Part of a small language model's weights.
Architecture: biases, attention and MLP in parallel.
Training: a variant of Adam for these matrices, 114M tokens, 9629 steps.
Each number is 500 + 25 x the weight over its row's rms, rounded and kept within 0 to 999. Layers, rows and columns count from 0. Numbers have three digits each. The size before them is the row's rms in percent of the matrix's.

# layer 5 attention value, 128x128, rms 0.0846, rows 0-127, columns 64-127
103:486520532498497534482531504492478567528506485485473483466539543560512489477510469491465496494469520508514527472532517500538483522487487525500497483501507559449511509511442511461466539485469523
120:530476514476520478460467494499546474474496535503481483570523474465489518486492438487530500501531528516555518517529483460503541496516536519519454528530496472545515488532505534505504459489444483
105:493513475503507473520454492477536426544479507482515520489480517468519507472445516512548495532508503503474486484508507493460524468509522502491515507519513428505488487517510505478488529540527479
118:504555508441514534505464496497490529507503512429507482483455491525530504526512487527526474494495492455507506482493483513518462504523498510500502489496455526474461476496506515547564502488496480
133:494473481494533554482478520485488526521507499464481547503479510518510493492529540479485461504497484434522507448524468519555518523510507477546519514503473491447506497465496525453501548469498472
119:507480487523518485480501451454510488527498556507497509492487558509481497570469466460514461493496499526498534503446505523488457495451493519478483485528502528547507534486474456480535508502539547
124:523509473524459489523466489482498493507462512504486501529539485498491534527476537530509544535456514523570484502523460549512513528522505495525515496501527513523497499512485513435487514454475518
114:494490425496512496493549526467529493454549487494520538431499517490483508536513498494472454507519508530465508518490515486521448500505505513505540503516498507439456515493503480477476539484558498
111:480486491551501467519505477456452479481495472522518514485501482532496542483474495477496494472491543520494523465506435467521525528477473488509524532485468450483544473493503520502497506507543492
125:504464502507513474516463476504532479474513491531509538496496513513495469483504454501508539480538475458467504503525496511486551507504511518481499472506518495498518527518493480532462503521480474
108:502489511477492511492512514531527521493496469565527506512472527463511470519548537512466461483540570505492489512484486493536510488499495522506499474537551512496479460465502519515500518518506477
112:489493515510470488522544523503502510490508480466522522543500482522471489520504516511468553451496493477483499519486513531519469476514518496509490505490513541461519524525544498497526491448476527
119:522518514477508465487512509477509537537486516480483507503537498504504486497492455535498535524487491483459500519488513516471522478488520529485520484496492502493485540471481493537466488524502512
115:485497489470492514549588510514488481519466493501504456492513565520550482561488562515477508511451506479504498469485495499482505505483482487515529502477493508466488481490489480502485552456490518
104:491486495549541475470469506512523447474493545451516531525504473484486505467497521491533534524529480457457513502516532530475475472470538501511475499477485459556529494516509525522515486488537519
107:463517460457459484531522505479541490517517451491504497507496552481521528533483511482485517520498532557542532462507488471498522508502497530507518536492503503466474464474458460435503511480487480
119:470494462487473493511516509523532511519517514495518507503487490489468535484466458475474499521533506532506456487539493490470546467508504488505541533496516482492536525485439474505440496481456481
118:496520521477531540444517496502487520546535519458552513498559514485529509510474519475510487521461526523487485531532487517484455466542477462488511478510480556483492513515523539474482534496463510
116:558493532551508527506526496477508544500513531528488469486540498479458480530509471538467479457532461571546516558504468480486475547513493495516461476532536498478507491528508475503498497494465529
115:532535523535528484492521496506487517486459501512490468499524505488482488486508494474483551501479546555471499486496520485514475522469499496497492488491486477514500511462484508482460489506505530
105:519495484507534509534458502490527462516483492455501537490499480469507514492461474539527490494503479523513483498512485471506497503517528514510493561532514434524530488477526502497508495544507489
108:504499508502445508499501525472513500472524463482482516487476505515533499481517536524547510559507502521491524536459517503506466501546503492441495447483513498520454472538497488507492499515493487
111:529506545543505489511469501480524510480507536480492485541505458497481496481458493522496556522533494523487488543488556521521482470506500493499449490476510471506512471492531554531506429521476522
115:490480499519491501548514487534497541490476449475516531456455452549491507500485449469525496482499502496447508519482526519487514523469515545490496485493534501536511501487480493526527465538538501
114:568539460505503538492494505521476513468506508525496536449472509465493513490473492470485441472513500560514528473474543517478467488512467522494503459527502511490507527542481502486486452535553533
124:531509512493467483453565495536489488488529498486466511492514488533503484507501444477491506531523515528492531523473526509512473490540511462521488490519532525507498511538487501508521463508457474
114:426496497462485496452514504483519544471537501524501487501482477494540505508475459497516462489481505486476471540516516461544520507512496553501500490502481478514480519507447493449499466530507438
117:485507444512534495489527513526527519479516507512488511475483464536486506468468470505489504475560456483536478560525553486552462510489531530504515503527506468473502498511488511515471474535518490
117:526510497514470559516508506502489508482527507484504466485500436474502512509520491483504445500506507523543499497493500458473446488508496486523507461523522519469479500530528492522538528525463504
109:519458478490511475474532471479495492495474501488503475511537483491520487539461472506481503482507476507528489497468455502442526512488523492492520529443489510518508516476525506501539509475480524
103:472459559496471497497491508457507524469538517536459490522519540532501484506531476540457470511501514527522492499514487479542517474462506545517458474500519512506501536482458505463504483493484491
106:468480477519498537499539501520468519515510495496473480469482499509460495531509462481519515544498491551563497484484484509507480503492504492520499508482506457542484538518488500451518521475472503
109:519485492511506504510540498492497505500507514499506477449535508532478502543541513502483515505444521543442516477440527495501473489499477506520465482489516549437469517501518499516486530476526543
110:508549529519509519502494447449510549476494525530515453526506505497451462495505461466528500523517496510472498471521499481470520501471506501532498486497499511441505509479554487497458505486513537
113:527512518536487479499520480512481474531437465537459447516514513537504507484477552551474552536508537491509523519518498496488526512493465477474494500505495538525505469485506520542475494466499497
112:532498494467522465510505504516520461504471491489503522512512535494532495509500533546463506479501510491470501510515506514507591531520517540495482508465501513528521489538467498490499453475454519
120:532509508507518550491527510532472514523498487502534501504567494509547490464489541476488483492504522528469489493503520484465425522495439479519498494520468540457520468474521550471502527502519520
130:446496511478503546500460480525502507501519493500471495484537513508476528530532488548498480539516473507551488503487465487512446487493473464536512506518501517512489514486470484518568521571510535
100:503469506481483489487484515493499509478505459557466483516501560511546517512500522515469517500467521503493476496525510493548500496513481538477517468501501565493498499503461498475451502538542507
110:548469494469482518448500499474504561521507512515491459478458523507474536501549513495470493519519496545521493474491504468514479511503486526474470501480477523485493482432463504525478527503525516
110:550480488538505527503488500508503485488475495473513525496521452443503476508544485510489457463543532521513476536532492505489499494530506484500540457496511514488475499498519557487484509498480481
092:529481516487542531515506478509484477488486482480505541509463490495496493468504489459550460520530529514479499519464541493499482509496526494473458511491472466519533493506538522501506475587518497
116:537502496500517543486483498485485503518536500570461515500500529511531489461501496493452495481537482481487500476499505476509468481460458525486490500536493528505522511457473484543467495478539494
112:505481534530480448448522508453505470513486491490499509525487516557501493496507500477543516473498506469502532521536460490513524501474508491525510531534451486464534466484498551508495474477484487
114:490500491481500473511487474486519424472489534503537526515492493477429501502509477478547479520515499519533474493456471514471515486494534484486479525484518474554523533476559497510490503477502472
117:482494458476507539498535477551503514479492488473522498479508515504531468498523526532507479532533499537516480474494506487501465500510471454491499506499482526484461513540476515485449562516504485
122:426542490461512496533470503489481480525472507465557459513519538482522527487476526523499511466440498471521492472485498532506522490510457538500489483481491501498497495530519461472507525443509503
121:497476490515497470522506510524485490521518483532484536490530514503471530458502512526429531502454471526537486523533510476502511520526502483484507499489512490510531517468459518527478496503490515
114:469486480509545517509506491506459541509508471540526496458526534507511485503504494466459518504442542475476475477511477501535498524475462484514504509483495515486531480457498533497538520490511507
122:503514502520475520491480513530504518482566509487513449493504489476473492524515544490546471500469502554495497450469522522521471478518483505504505502522496524493493509521494466425491496505503499
110:515494522497526517530488487514501489496515470470472467510476462467521510436520486534561483488528514541491491513518527467510472496510495488507505521517464473483496467534555484535483533540488488
110:451514498490503505528519509505513491501498481523532488479467499452495507476508550463525469524545532532466539481539538502474515510488482494484509472497529458472486473472502473491462533508522506
106:485492458529537492545532519529479450514444518514549568492536503500503475502481539493524504502527518476455489508486468488451499504472513498492550558503487515494494472504502517490508500492531471
108:536455471520535487490479517458527461485420512534494514513513515528490523488482452506485492463534512478475507569480475503513472504508456483455505464484511483487541483513524482493516479525511492
103:519511480499522501546491477567486495488480525533444483482564498472530486520485470555460505481509466509516525499472507490500567535476514473501512499486528516446486561512481498529494506502474502
106:519491496506487509440529505517479483476502512458502474436475489514533484522545458472536471544504549462498501497456523507513534482490508506511489484495499563479462541520534506498516515473544504
120:494533544486494459499461491514502522468491490469525497491479454497490500453490498482478554512470560496500535490491529528536520522501491496510483472477503455507512509467514514545460469461478500
107:483508526494476506480430527488543504498495523488554512486530516498518525541485520492507530537522538506492492481534507489474474505484525534524525545473517499493472483447482500478485456505546491
103:451521497473482487536513498486486523516511491522519555504554508492555513522458501527470498445465511495518479496505502510496540509478501523532551499527546460508477510487466463511476475512523507
103:449492460517528488504517505472471499488530471476524534488440470481484512520501461450501495534495547535495495503485504521461482494484505484519524482539525470515479497476526513463501539509524492
105:505495460519536538497510526496482530536463496463554514507509485478510501478474479488508473481512531481492501514504523521490461503531509539453533499523497462511527434520481508428548495523485505
100:523445500478523501502506477518513534488484524481474525512509486542540483517486495500471443480516439451449477492485486476526501510505529501475468532456502508562526516506498458504488489529491490
105:516499490459532485452492528455503456555502529512522467508457550484533563503489544485469511521527496474513496472512499503458518487514451516528498528504488512499499478486516493542508528463519487
109:520501497498499506455497523507458526489505515544518472493469507482455498490530547471474470466506470526517469501503516533496476480484461495499504443475462522494508501493494482513469528502524522
098:443501472527521496498501481506574502495532465452517476466439535494490498481540472516507494460519540577472500519460455523474498515496515464497487482474506476515528515502532459547504512493534520
090:495517495494494486532484499476484467515467471491486451534525475464540497538408505464521467537497518463488488465536494528506496502504465552498522468492525549494509463497515485486507531473516482
083:477485511497466478507509445540505539517500481507526460475537521529426516542479457489447503495479516522510517500525483516503520518515504520481536497514513529514512512482466497482469463455507539
079:511472505502493493486448488475482492527484516500533480484530487478458545526547576491503503566475515509474495481514534501511500522509507539489504553527473488523511536552489496484492484529441492
079:537502498481468524500528504498481457480533539486481487507520490479533500489499504493480487516496461527499499472519529506520505531488494528475540533512513500483531528473498536509484479501491472
088:482520495490450510490480471477437505478496508491505469541510489537477484468470491457495515482498519554523517527514521536502484499529513500486488496517467493515511485493509520471509498453524497
089:524523476487505506509487472516552491496500516467512509543493487453474484435513522556497482536459479494486488525501547526508452470509511516490482505522483513484515511469533475521515479511495456
101:478531507498494477500518438506487568512514484509542523529511431539491487491463522510517455523484511526515478522472499529522470497510485542499495500504521493489487477470515518527457525496496489
072:519507514518521507492526500486522480479481531479529473503453498467537523433500470489464525486497484488485472497527501532501518470481528527511494498501490484507482530486566545508464495524496493
086:480509513500501476495479513525510540481569500528514471470460536469478500495502498492487493455516501495471481501421459538527516478489483522501541530507528468509471526472494522541484529512507499
091:561479510514518491485551489487499503477515497547524522479474501479535524525517499475486515487494517558533536498466529480516504471518526492453495491524470519510476518511482493471485457527505540
078:492559480521500535508497534490536521519513509508481514482488483572473510485520494509515507461559478527503492476461532483477535483511490460466501500487495482505520478518525459521513524492558570
075:500489493494520525491471512502497467473468542494506496487494490512486500461526524529509500468561481479514484522503448528460487496482474506508473440528490493535568482539510504506517511467505510
084:483491468498486508496447450530525507458525526499504506533487488536527498448516470476514507516467510567534514475492457490488482503488476459476483506495505537502523536460513484474491509508496525
087:512498483489514519486509550464512474492507485481489524449472496520498505493480511488525477462533506512460542490477535484452504535526523433520485507477488487512485461540525455506530461490510544
091:481535485496506488513477447469481525525480489509514518506524425537454505518466528508515465513488521514544510524471481513471480503507454491474516472503496518513524458501542523509499561480493494
087:515489526504488513512503465502469458496504489450500486523489507519490474516524484468532491480467457489503474528481461514529538477505456521494483483493522496491474507507548509523488533507521463
087:505538506477509544504551493478481490508527522513478525508517502485570509515457493509545467491478523550524519512483492487492470476482470475490530477516480509431477509485510518497495539470536509
083:423466481528505502522476494545555534519511487500509517506514508536455490470529507535535492553477482503459497510536458494527485541483485477531495536468511531501498501492495440512481500506454507
086:531526498482538485503573480503524494505451498489485557507503523479462498475527506530525514550440505506518463542531505504542441503492511510518493524497544516465475489509525523489514509528486510
099:487515483497507465479495432512513543471490498482506505513501421500523506474533488495473436543446506557541505500520493499473470502520520508472510502504524539500530496503525461493500527526504496
078:520464554492513483518492476532489492492516527509526527483493512479512484477494542501484494498506527510554501505470474487495489517485492526529513493532498501500536476440501520518492489466454474
094:553489500485529478508524478525486508533551533535519546476503500513471519497536550517483443521494528484502507516474519481534474506503522513506525509515520503492469514487495481495484485537464527
081:541505493498479512495502486501444511565517500480519492514515525544509512525521497514537455484492456484478493516507479459486541528496496507505517497465497483507541498462501501547464498519496473
107:532482489500476512475490486477469527494528523474491516479552507512555522517508455471463539456469502549519521489480478465506528533502506423473505530517482492485532554475479507489499498515479497
093:490504482497438513513476487506493496509505502513476453539508494542458480489442501518495521516477510463457497506538539492472514492477474537502520525507503506522504498487524495508515497484505465
092:507512511493482496491534485506494445537467464468491471513544557511431508551487498532534511477484470464508488515503498525541527470516493532488490498487495498483509543509497488479523516479516498
087:460497482481430511490481495490483510530543490461507488533557458516521512522478456493521480493435487542493491499533480499491535473509494492493509536519492507469525544478513489489519499496490465
077:509491472514513511508463531515586485497491481486548489499496473512464525502489525536467491528515510503470472467509468496498476526498482456472472529484495491511460505514510478494529519538530467
078:545466491526492504483540498511530479502508508524475522494470557520506520472548458539482520492469555497465477558516473493511491524499522458551513486471509482491482514512529482488510490510502478
091:531490500509503498472479438501488455468521500493500485496509464450545502523527515498444502498457511537547490516504515510516474494520515506489487532527527516488490540538528479483512503517488464
079:541486503482501505510495510530500521495491525541486527515495554515453493486514516535498522487544477524527515484488521482529491539490534455514510505511490507515513495453468528531495425534446520
082:514482521515535513504492495512508439494465497490518505513479506445540503530551487511519504500486460541519488519522483484517499469513471502506445480486503511492511549536485470488479519528531448
073:483500487507475479546512542462501581500487509497489505530446455485455481453459511486514477487521479469529498483484537493528432488498488515488487521532475476530480429490499536486484521529505487
088:535477437510504502489537478469501490532475477484493471486515544471424497458530503494487507507511536503465501472472532487502497553504471527479497485502468472516517475501497518492528529460550537
095:457505517497526491497535535468493543548521446445503485462539507498498513515518426477494473460526479548486492513530472522484507513512497514517514484475519538454470513509517513537490500503494483
089:507505507488478493524500483486531495531481522552518488505483521483465483482488501506459491504501503499508523475515528511505516529509481514458527503530495483502536485435445516493493477498517518
086:501474521491483511497470535520511464555518516512502524503527520449463509534490520516492494490508477476508496475503512469532482481540511533480528517555467498471495531458475522497488459555475488
081:504531491489481497484481489473504500536488541469493500492518526518478516507472506546529518503502535513480463484477479542470553496494477522499513492490510478477556546538501498526523454476473481
088:504452523521486478496481475511529517472504532516538506516484518488463515496533530539466518529485500559512496485532466511566512490495472497490492514528492500499495549504462472483476478495444514
095:502518491482498492506537495508504526525484471503486563549525472485500492518539499519510484538496477476514486496562509493516469475501493461537491464497474524469498495490516504495496503539481522
085:498465506513475530504483482484478514459494516537484535529526497534513472474543489528485547502464479496512509519541519478515508569485520438486515526509497494534548502484481513499472497501504529
083:473487560516511490503483503486480511454525470494469520495478534488539473515510503502487512470528460530509500540520467510495521572490530482533477490458536489510510464494474510510478488504499498
072:482504488511488519503454511466479557539518516467496526507532461515469486474519512533480520504469519510469502488526527489509538505480484514491516538519478467470498506477479493531494510493486512
078:488494536477542524501558510512517420541478488491507528487504509490580492523547518522564471525511464491494511515491499483506536530503456497496461502488502502493529500489485451508495514487493502
083:507499531508493504483486464475440491480494505548537496454489545553518514498496513462529560489487534494506508536500476513517552511477504519470470507503505455534507514500505538508469511477462527
092:509512516464533524507546565467474467470473481509505508510473532517489510468510474504465513468561497481488519510477506508470523526485497463487512487499507505540499500510517513535506532480547541
084:538480528521517508528566524542509511503485486526543507461501475509536492496468517509474444469529479506504522541491490495495480501496531487498470501504492488485498461452510479482482476487492467
087:515518496482537498497506505451488545516513460495484504514484445535545490481522507468513448499528499510495479497513509523525518454499487465491461463482514505545510474529550484509482535490511482
079:504485460522464544514473505480493515522491513513534483516496448468522495533483512522524493476496526515545521495454492464455501541527464484435513481541479496516517498477504524510516528482553462
087:525479517511486472492488491507504497455528539530528436465456523547523477479473528481501529486511539532483485498459483494510526474493534545484530534522527480523448502503482529487466457481517539
093:546494491530517478504477481481464496470469551513489519544473540539536471474520576508502552552472511474468476519560517479517485513462529514484475510488501462519510456478510512521486527491478490
085:461496570496513488498479456488500494506477509530509503511480515489474497529551507541513492546450484495509474536559503520513504514513475501526493489514482502523513526509434489479481476529495514
077:486514500489494500502523507493456555535481503494511515488530533515457504529469520550505503478521482486514501513505531475490523513501488544490521524491489481467500478463480554555506493511445480
086:483492506485479503490494453469506451541469487445489457469488509479470495491482494502500495485482532492491503476483479504481531557498458508486505532480533506507535538540484501521524489463479484
085:486510513508496502481566511482477504462450478462505513492539508560502495462513478519535541519487472505495517546519530505528530483473537487477482483509490496539535484519515471465512515472534531
084:550509529470536498501481480486461533508558492484506488467517482545491518560490501490501465465537474559524501474453488503487513537507464485486513496502536503488461501487483509536528486482497535
080:447513482503479502491459494475523496537536490477482465472488548492493494497489473460484466465516505509466494503474484515483541530533470508523502520475512462507513523485498537547504517515504454
081:477464504517491500483525549533540479552480455488481478490500553494479496512496489528464508462521482503484504479499525494517477504521516474530501489482510513468479516492459449480504435531505519
079:482499511520455497525433483504478513462480501533505486536443506497522490546483560506513516557454489446537465491525522496486532448474500515462479503519489473551516458511487509479461520505494465
080:566487478507509507491488545490526477494513523493487501518474498517503482467515477546474509472538498522476516467490486490493510456524500484486495466486519479494502541505516490494484500531533513
087:518465527510524519485527548526557445455498494520481496503474517456488476517552488510496531488534499494530500513474528501492452480505517516514492470513476483497485521510496467463512503509542481
086:494474490511522495506525502483434471481470477456497459466493528512504505488479420501524528455464533525487484560446480518497537567487486483509501500484528491479509510515489507483503492475533507
083:530522470513490503489455515487510492488500504546453478515471478514563496479485494495534471503520517562503499514454493474458506468497499459499489451511481485530523478517503509486483522489556490